Weights of a small transformer language model: width 128, no biases in attention or MLP.
Each number is 500 + 25 x the weight over its row's rms, rounded and kept within 0 to 999. Layers, rows and columns count from 0. Numbers have three digits each. The size before them is the row's rms in percent of the matrix's.

# layer 11 MLP down, 128x512, rms 0.0376, rows 100-127, columns 0-255
100:568523535450480523509542480516503531485484527494518478490494474498482495469505467485559496485520543500503506485532476495504480490479517526472501477501465531486478566479511489512482485511427506465548513497530531539510496506509514497508477512459470458477507525548490494478514510477487498530485503494517503544500517480486543485523481489503527493476519503491483498500518537536478517473493505478506486534496527555503529464464542484499520485517523485495479533470489516501529504473463492541480517530526488532498465525539474501505446487494496517485558464502508493446486509502533492500539542460506499522496500544493488514488441554470423511482473518494466503491448457490535495535535495506539462496512547486477456553518521529463488491483514519460505507481488504481496481508481517
102:476460477492490466495508502440499473501566465476440490460478440453462495521488496509491522502525475530517502495489511528533506554498464489472522513525509542516558487539450512454480533478545486490515471495509511514454530498474517494509502485510534489495490502508487484470495524515467496518518498530485508486472504498488486499457505496458515544512488436498517491510528533463497479487527488537484514498518492467543508489492506502478473516486453526497520540503497498508499492538517486523541540493500516538523494497495507528495500545512495461461490527513487463479502542491518502486501536516454495511470464504470541494497493512460495497458504493483479492461522526484513489506475472505473475485466519527513506494498513472478451497498514460537507512505474489466503505496517513
096:491500492444503506522439461457482477480498487496503519496501484500463537483497500480515546563527473436509482487557501493504490497469503497468477444503498487523482495498483508476471460501475493523515496509462486496508537473501474475470532517515521493531505491515515491441517486484482471550542466489512521508527507516471502529462476478520524489488529507522466503506501495479503489520467473495487483477497469563508506521465526523505479494460485491508493535528539482501465510461475508498512497528505504526477517461514481534504495519514503456549478501480476513444496475545492493505547532511453518508467494525513469465520495509552527509449452552542499486464496466470478464527517521504529499507485498522472533539468490510502487473494488512539490500495526517479497499503523489
093:507526482503521521479457480477524493510466511485539487545511501501497460519528489522483483455473487486505514517488483511525540481535501511516522480514523463519503471530469487497460485554504447545494513517510518475482495487518529488522494528495502539475477517492487545528534476519523505516501519531497452501498510493509493473476470516459516505480505528512533495500553477483468524487508534522540480482503483479525451486493520475503500472500461493509511508553460503535496483495539540485511500490492508500461497467537540498478518476492481544479497485491483469466503525454476534466498499466495487500534509477548501513499435512464478507502511548479486490524474495477479491493513520459488513467500489495541462503498476539502479475473481492494508473518544465552505526465479510
106:504489487472487525537576469483491493514518534546500480514499467492465509563451518517483495506511488512519524468473428497463478510530481491517491505492454496497488516475494536497551478527487522461508500500547530508467476498527442504480524464496521528525530494484540480500514532500520505470503499499487507500507506505495491513514508474494562485508508513458484527498467493526492450488491490524457477490485477499514493498531499512482477557492476479499465494480492502491488553498501529547510498505486518480470520527476460479446459490483521501537536515525520480460456527514485484484521493495479485529531476498516488489538495488531480537486494489465514523521482511498489535468498500469502479536548515488494497462528536549501480537491435534472503508527517497522500520501514453
099:446491526464527495530463524519484496572529453467503486512515494468504521487531523479497509509457492497466510472463477469515495519467510523556466446473487481482528460513518530452519490483450469506485511499517515469506505519493472538458517507451516481478485522519490510521480503471498484517487492479470489497496490537500506493516468499489497500458517519550471491510467523424486479462499540510558523493494530520513462500543465513500513499471452503522504515501487508507473487497473512521538446478530501523486476464483482510483443505484511495439509525497521560486505515503494511532494521489481485531496529491493477517472516489479487501540533502530535501513502503534513505482511503520516512494521525501444473463540446484526494504499481470541544497520490518503486517557528495
106:544518523486496504488551546501491497524499478489516524480524503537499493487480517496527512505481473550503522500453507538536471497481480538486499486493498502522509498490518465551481489530472521465534534478456471454488504464498468488534493524488474460494518484466508516507488526490516512473479482512507505483473471513520473510514479531506512498486490535500460531478498492537520484514516515520499498487538486493479505464573523526493519510525536529533468500458498488476489483474516511508517495479507485523522483467454527507447526498477529506541484511443487474520510471515438515472484451508501474510496485431502495509454484502464511495520459506444484513536512484491505491502475457490505496466503513511495509471496513500508519501520514510504535457526473469526556495484481543
100:471515472485527471511507500474515483470479497498466512476491518479475507457521481533490495518532519462519528550502494483466512475511504456466494531526484510509493503513497522467557499517553514452496507537513471494534475512529508486531514561477514491507481505488539471496529495493465499500479495508509494491556490511505489485495499509559517515446476479510430500492456486538461539513499490509488517466486503505522540451521486454482548460476513517486510521483458507476492513514523499497493534488552511518504490512479470461511479458509501515481473514440518522521508511514474497497469519501538512497502511495515529492478463499516506480514490560479521526470498499447528472501478493490538515492507500499524486518517524511488523506503496508481494482481523516558490470470496478
102:512552441499497491559508521489506493511494531517548527483483502530496489519514494504494489557510506535493519540490483520490539458506524489472503481515515496493553514542491547503494478504544514541531500513496533488533444510522487488475507502515470521561523502518514489460525475503510510525479521540494528498474437517523508492488515550477490533495481460548517501477500527465482553478493503567515526508522517498512538483475540503515493508531493486500495523509495511532552515492512489484493481538530503566465519500548572481507486477534508505491525509511489512491457506496505499467486472493531460499503484500489522511509551488460508503498511504472523486477496489485512479510517511520507518531469512522494453501542474514484451523483512474517458475443438489535457500487557527
091:483479483541477566484454500524476511511561518455487486507518496455511508476457520513497536543537516531471487553491473492519520489511482497509472515523524474501506490472550449521499502509502542498468495496501508502498506485524445478514509464482500540524483542483509522506497529543507540501514526493464521495491497505502521500511514516464523503487522483466512547504494464510478476565545455501435438504508494506516497523467480489457498474480505446546468471516475502471492504529512465490511558535481506482515511514509517477495504519495493529495508474518509521529477505505501482515503530468555518488497496487510520522497499502475481514475492490510473473464508522510516465452504495506513492512479465527499528496476538452488497495463521483513517474506485487472512490483484470
097:467502527498486500527527496515505493506489511472483509533488506510474500513530511520474490523493506517498463486542536446515527506535515499489497509464516473509501490492514479476473494487527515535489497533539465500520493517487472512516470466562458505515505516497523476546485515502478507510512458477507540517494478550476509515495506460483502482506501518507515512523479476515550498545500511514548509479557500459512490500452503504487532546500512471541493483507526546543498488482491511479483524498535500539508478458492504469502503426521532502480537491499483511485495527536474515465480508508560468506523497486486516514493486497522473508479481478523506521505519535482487512523521515486509530537488533470485431533468523495520468495498542516524514524495509472495455508501467504
100:550509524439507516505506477473460484495468483534502471454482537530502512545436509483500496483511490492522542470459503492499527507533519508464494528521512512510509528496485519504493504502523497514478572535495517486478485478506527491461514506491493500477517485462463467505521499500473542504522474501489476486435540513501481492498501479504549495514497456521504499510486467521531525496470526484471495498490490472509523479526531479524500461478474458517473513527507458523531544504494529504496470496500467491524527473541520500512485531488485498508508482515486530483436508505539501486511550544521495522532507502502503488525506481545489476492532523492487492507463520437501461502509469503492546475460496519534535513480532538479480523473507463477465491508485479474449498516479491
103:529492480460519476505492500521486508476500502488513479482518494503488499503526555482478512500536520456476500527485496489468459482489511535479487498467506503488455482498485531529492516510491518515499544435494461492525533480451516495471515478497517485495507470499495504563518487503510496500516509500527526473549544483522514492471461562479538493479488513512521489523508540479541537462477495524489453464495535527447515525487499499509474500516484478486511530503520505508461481534455471488501481544455443478529471532518486521508502469451505509526493488489534463550485481484516499527497514495493508523507464529504488501476505533470513489516484484485528504499472522520536535530476511437540505564463556490482541496514491533502510479488549472509513494526506532461510510471499547
099:515472483531502533435493504501521514514452568530479518546491447472497525503517539548486507468462475496536460516493497491528515515495533517502523516492502484514513526492520503493511516464503473485532517502489483528508437482494511503461506552526490502471477477510505488519485450489516491468482433560477496490523493493504516490518525500500506505485481475471499440506504533565523466488509460489530489501462498517490504513531487512503542507507488546513514509510442497475472509509466508468476514486503488510505492543483505525490502497476511539493452497494471481489500542535502501501524515493495505521492524511495498506520475571507523484493517500486509490494483493461445520476480519504533487493531559466535478484472500540493496516520491536502504536494492496488520479527549489
102:512494508498490511471489441544565520508485532484550490510542482496561436528507469468510504484512538469500432549515524476482546479504439475528447497517446493486529504493454500528493531469507518482527508519519512570453516502468490519521500469510494459480496501511516508497525501512534551537504482523575531520460499527512457507473516463474503560516516534515553486475505522468488481501489471506524454504504501512467467498449489539484526505490533523466510505528530478498479512497475494491508478451468513512536497558493509470489522487532534444480510453519527555492525510493475464494495472499504471533469500511483497518483492477489523511495498539497525519514454513493533506546523509458497460469486470505484507477478522533497517530499457509486493512499498505526474487466568510
097:502537470514442527493501458492500501503519520487492512514505503536479511467464486535537531475535549518467494508529510465490545469480490486493471540464470497494490478490515463476466481452516489479527466520504500526485553523531464487541487571500492480466519519544476508496512491504502501510517485487461500525522493503499493463534521533488494472492460492528536561487499498504524456493461549522539509489463533548485476497526479498502498497502528511452493516516487528479509523529505476532479510516508486510470457489505499467500498506511531493469480511484512513524471497472489490455505515515463508514524529508486532495498537490534461484493456508485551479484495531485534487517467506494504530492503508474509480502528506465454459500501478464511484471467510501501491495521515488
105:533539518503510516507474546464520499533549485494443563464465505531515513457514504510462455525539471490478473484493498554461502509485492484499517470523467456514537468521455504499474512482519506525509505466508502476490512482503452481490545513514520496499497508537525492562509520483505474512503553516527485517475474490544502541497521524526569444521480520538515487546488550524482516488551505513486476512507520469538493483507498490489501482487533496560552468517483486546515493542460519541508469533506490546497491490508496519502508504462484513509505511486524480521480498519507514476518478498518495518505497515521487502473511488512473487490483489532496480461534496518504507486481493527490541497523500472498464506457512515514494551530489485554519516515553467519519524473467488
099:518509519523482483510479557548509528511517513508506512510458489520512472460532527540484524522511476476509510503487467488463474531524521453432506517516485469496523530517489522492505466494519520510482501496469509468500528465506516484503491463537491490530537519505489499512536522477497515543493526494525460449488507473486508502481536474511516553482515539461495492521508492491479510480519488502489479526513497508491527485548504519509544450535493519529524530485508495524522462491517453496487474479515508490494499492545487478521472505491481522523480500520488496530507452496503500489549500499522522494513499532476481522498487520547466511544507513515504478489486537576462515518513472472510530504498484479480483464521557474470505489492512503516547438460575490450485498457431457
096:504495546523542512470513509507514487534471510466506470523516509514519491517536470509484525528523466531486534519499495520470485514488496516542508477510512467476479524486474507499502510495454481513546526535469502469516510515550499457505489501494530501472459519483507489498490536462490508495460514519514504494497531482496506460515503520475537514482525442487522480514473497447531484548497475520488469537543483486489494491500521455502475511490490462527518466482522486490527510505550505523488492473496506475502492486578590541468520477505479554443502531503492484512483500512496522468511516514492441478547457516489525476486489497528513451473503509525517459477489527520506488505535481493487477489467500509486467533499551521562528525510492500439535480511463509548499514502476453
098:480477539465502494503506511513469485452521504479476528506494514492523492473506484510535492479472512506508541521501500478542543483432511518501469481531490553519525499467489509490491507484575512478511498492499505514528535507465513523444485545484485500504567486500515463501487545500504509544501485544572511502471509538488490541488466493505486492465496521465510508533516454520507511457517470520498467495527507484500534512504509508473475498511517474501525503483509501504483482561460470490497520506519519525486548458490473447518469486489517499474520515490479532452554487500528435486494498502512516502489498544493502468553465527503447483528518488530464483468533501495505497501530451538524495472506545506506500512477487509508503513505521469502510513493510496466521508470495461
099:493515488480506487508544521489496510494504458450432500498434518488452459512496559547523504539498508496534518461527469499520517496474487511497471533532486527490480530481504528512523500513504498501482502522525551496506492523484499493547519506470487500489484472524509495533473472513512530461530492509514518468502478523546519508460532497510498521528527491502510447559499475483522489568506513474525469509516494496502466543493520543494528472477510422466470519451478492495452482496459523539497497515502468512519533495462526495489521515486470477525511474534502540444485524481496489512507508503510496523475515540472467537519529453490484493487522504533467464475507449505528505488530504474499504466517502484478518535468471534516512488549473498485500499477478476497476516512508459
091:498457517466486462463484528486482481481492548467514502505490517532485507502519474489443509465492467560498525541486507490468545489503529489491522524459458483515483499482473469514501499484512512500479460503515482500493527533450517467494470440500513463501487521483494479530515527474505470516486502484491549533470493493520558451539487503510475483519518488495486457500502463472467462507525469476540456510489496520516503477495486473497444474523501501493491506508488485503525524491505497513526497498426464488519475475491488522493439507506514504521496524454485520477458457477512502470508523530489510472450487490524470531489475521459496542494532481474510492536524442454471502542497490496532466520457463505497537439507507511513498519520511474483513471539481559519492517476485503
105:488510481465559451512525511500520485479480483529493507498519489481491548541507516453522477468470472488535489474543495495524542512487498525543546531526466524528550468490510552543491527457524524469524509535524538517507456522520523490470486503475509540498470490478463478496500492508489501472521485470537523468503522513488465487500455515500553515470494508522532451513497457500498524491500501487482503515523514498522477526468494456525485498476514487485501526498472514487482503500520531479497519477498545506488534493507531499475471497548496506517496489503476452473477488460472489498497474472464467569487484510502506510520475479467482542524467501504470485540527513457478461464547504482465489489448487494519527502501546510486482532503516536515486498452469511502484487455540513
099:525478495481496512466472477534496469486538570473475528499461466514524488543503528517464483467481497476499449514508483490480544476510492523530510463444494464491520451479491476511505501495486489482529528523500459500506499509516467503500512556493536458508529486497499496493516538503502519506514499473525532499537473530542507518519499528497519496532483507484486497505504497523515518470447477496527482500495476498475495494511515472490511482466535506488513487558472512479491538521471446483496480513486480535509472488501489492516486497509483554484504473494498500487542502496530505498481505501505514517477436504512512533492527546471507491524490507512523489518475529513495519478499538504544521505502532503484501517518510474492472477531518495471444500514495516443533489535499501
102:460504494535509496479502508542486487471511559497492496500502496498524505521512483518484479525488509500500463501480485501480523505515545480500492499437514444543491526461514516500554554500471504519485480522455482450462499524469473514539436491553505509527538506489516510544515507503468531450522464502476548519446533528470513499532489498481525550487507480507531491473516480490479482523507505474498481506538456500511489549483507524496517445483455500432502515507502510460512499501491494520505502465505523479500527488501536474531464486485479522520541494470535499530497503535496464529500501524448495534513464513485496529477509533546481497480532507503456479497487483506495507560473514508477515495459471554468464511483503486537485465498478513458539480455526512499506476492480487
102:494476516546475493551498506503496506491522535499486511513531537527543478532489529544524470509498515505512534550536468554482482528511491522484544491477491481537488471519525548482516549510491463514518489525523519524493564511502467494477484494515453512499506544510506509470481521548500543501465494508500514491509510514473496500530466544559504523496489485480487531483520474533507451479542513497477527532497456502498510548521482450482477471533494509493522459506539500486429468481492478532496470481530479523518470487498475524514545463448460507532501520541531491547507527535476479522463516498516494504478495541526483463524467480538491487493477527525494543476464538479487511533503492464516489519504511453547509583537523487530491487507502468529492485512537479506500499501481530
091:497510461513498455510470512519522514500513479520463506509473470457493523544453558484460464513471500491536533515508472532513481509484470509539503508509510498504469475461498506488528507518476454503457505465537498477483484458518501474494519474503528525495489477474518499443493496490501512482519456502526471487513485542493509456491478479510548510514511499471526473463498509521486477481495479462524506461472500467553477497522498521533476536521494491501508478546488486486519508528499497509500529516516465527466516525463532523462469510505474513518521535471477508497471525520481517515531474498469477487486496486527477538508518525501487472454528525513492462510517507434438460496483471452494519497494515511542519476534486474525493497472520457513530514489520470562496465465458512
096:479531492497510517512498512501501469563509485526494470527503559484452481498515480535525477492504511486488539482491490498541500459479516529517486507484495503469465501491507508500476511475494521531518478532460500485487518504490482539512485539459491511500495508502524489543482513542531454490498487531512518507471503492446530500490491516470499468521493508490558499452508480496522517556514479516467497482522461493479536489467500495490557570522476502509511501506526494501509441525497466507499485499494511515487502511506432529445514449463493500509530513510477514479516492464538479482530489456548564488472533537516547571509508505504499508522506508526493506487479522486455540509496523521495488479514510495473522505446526513485486490503524533519477479485496539521559503518492505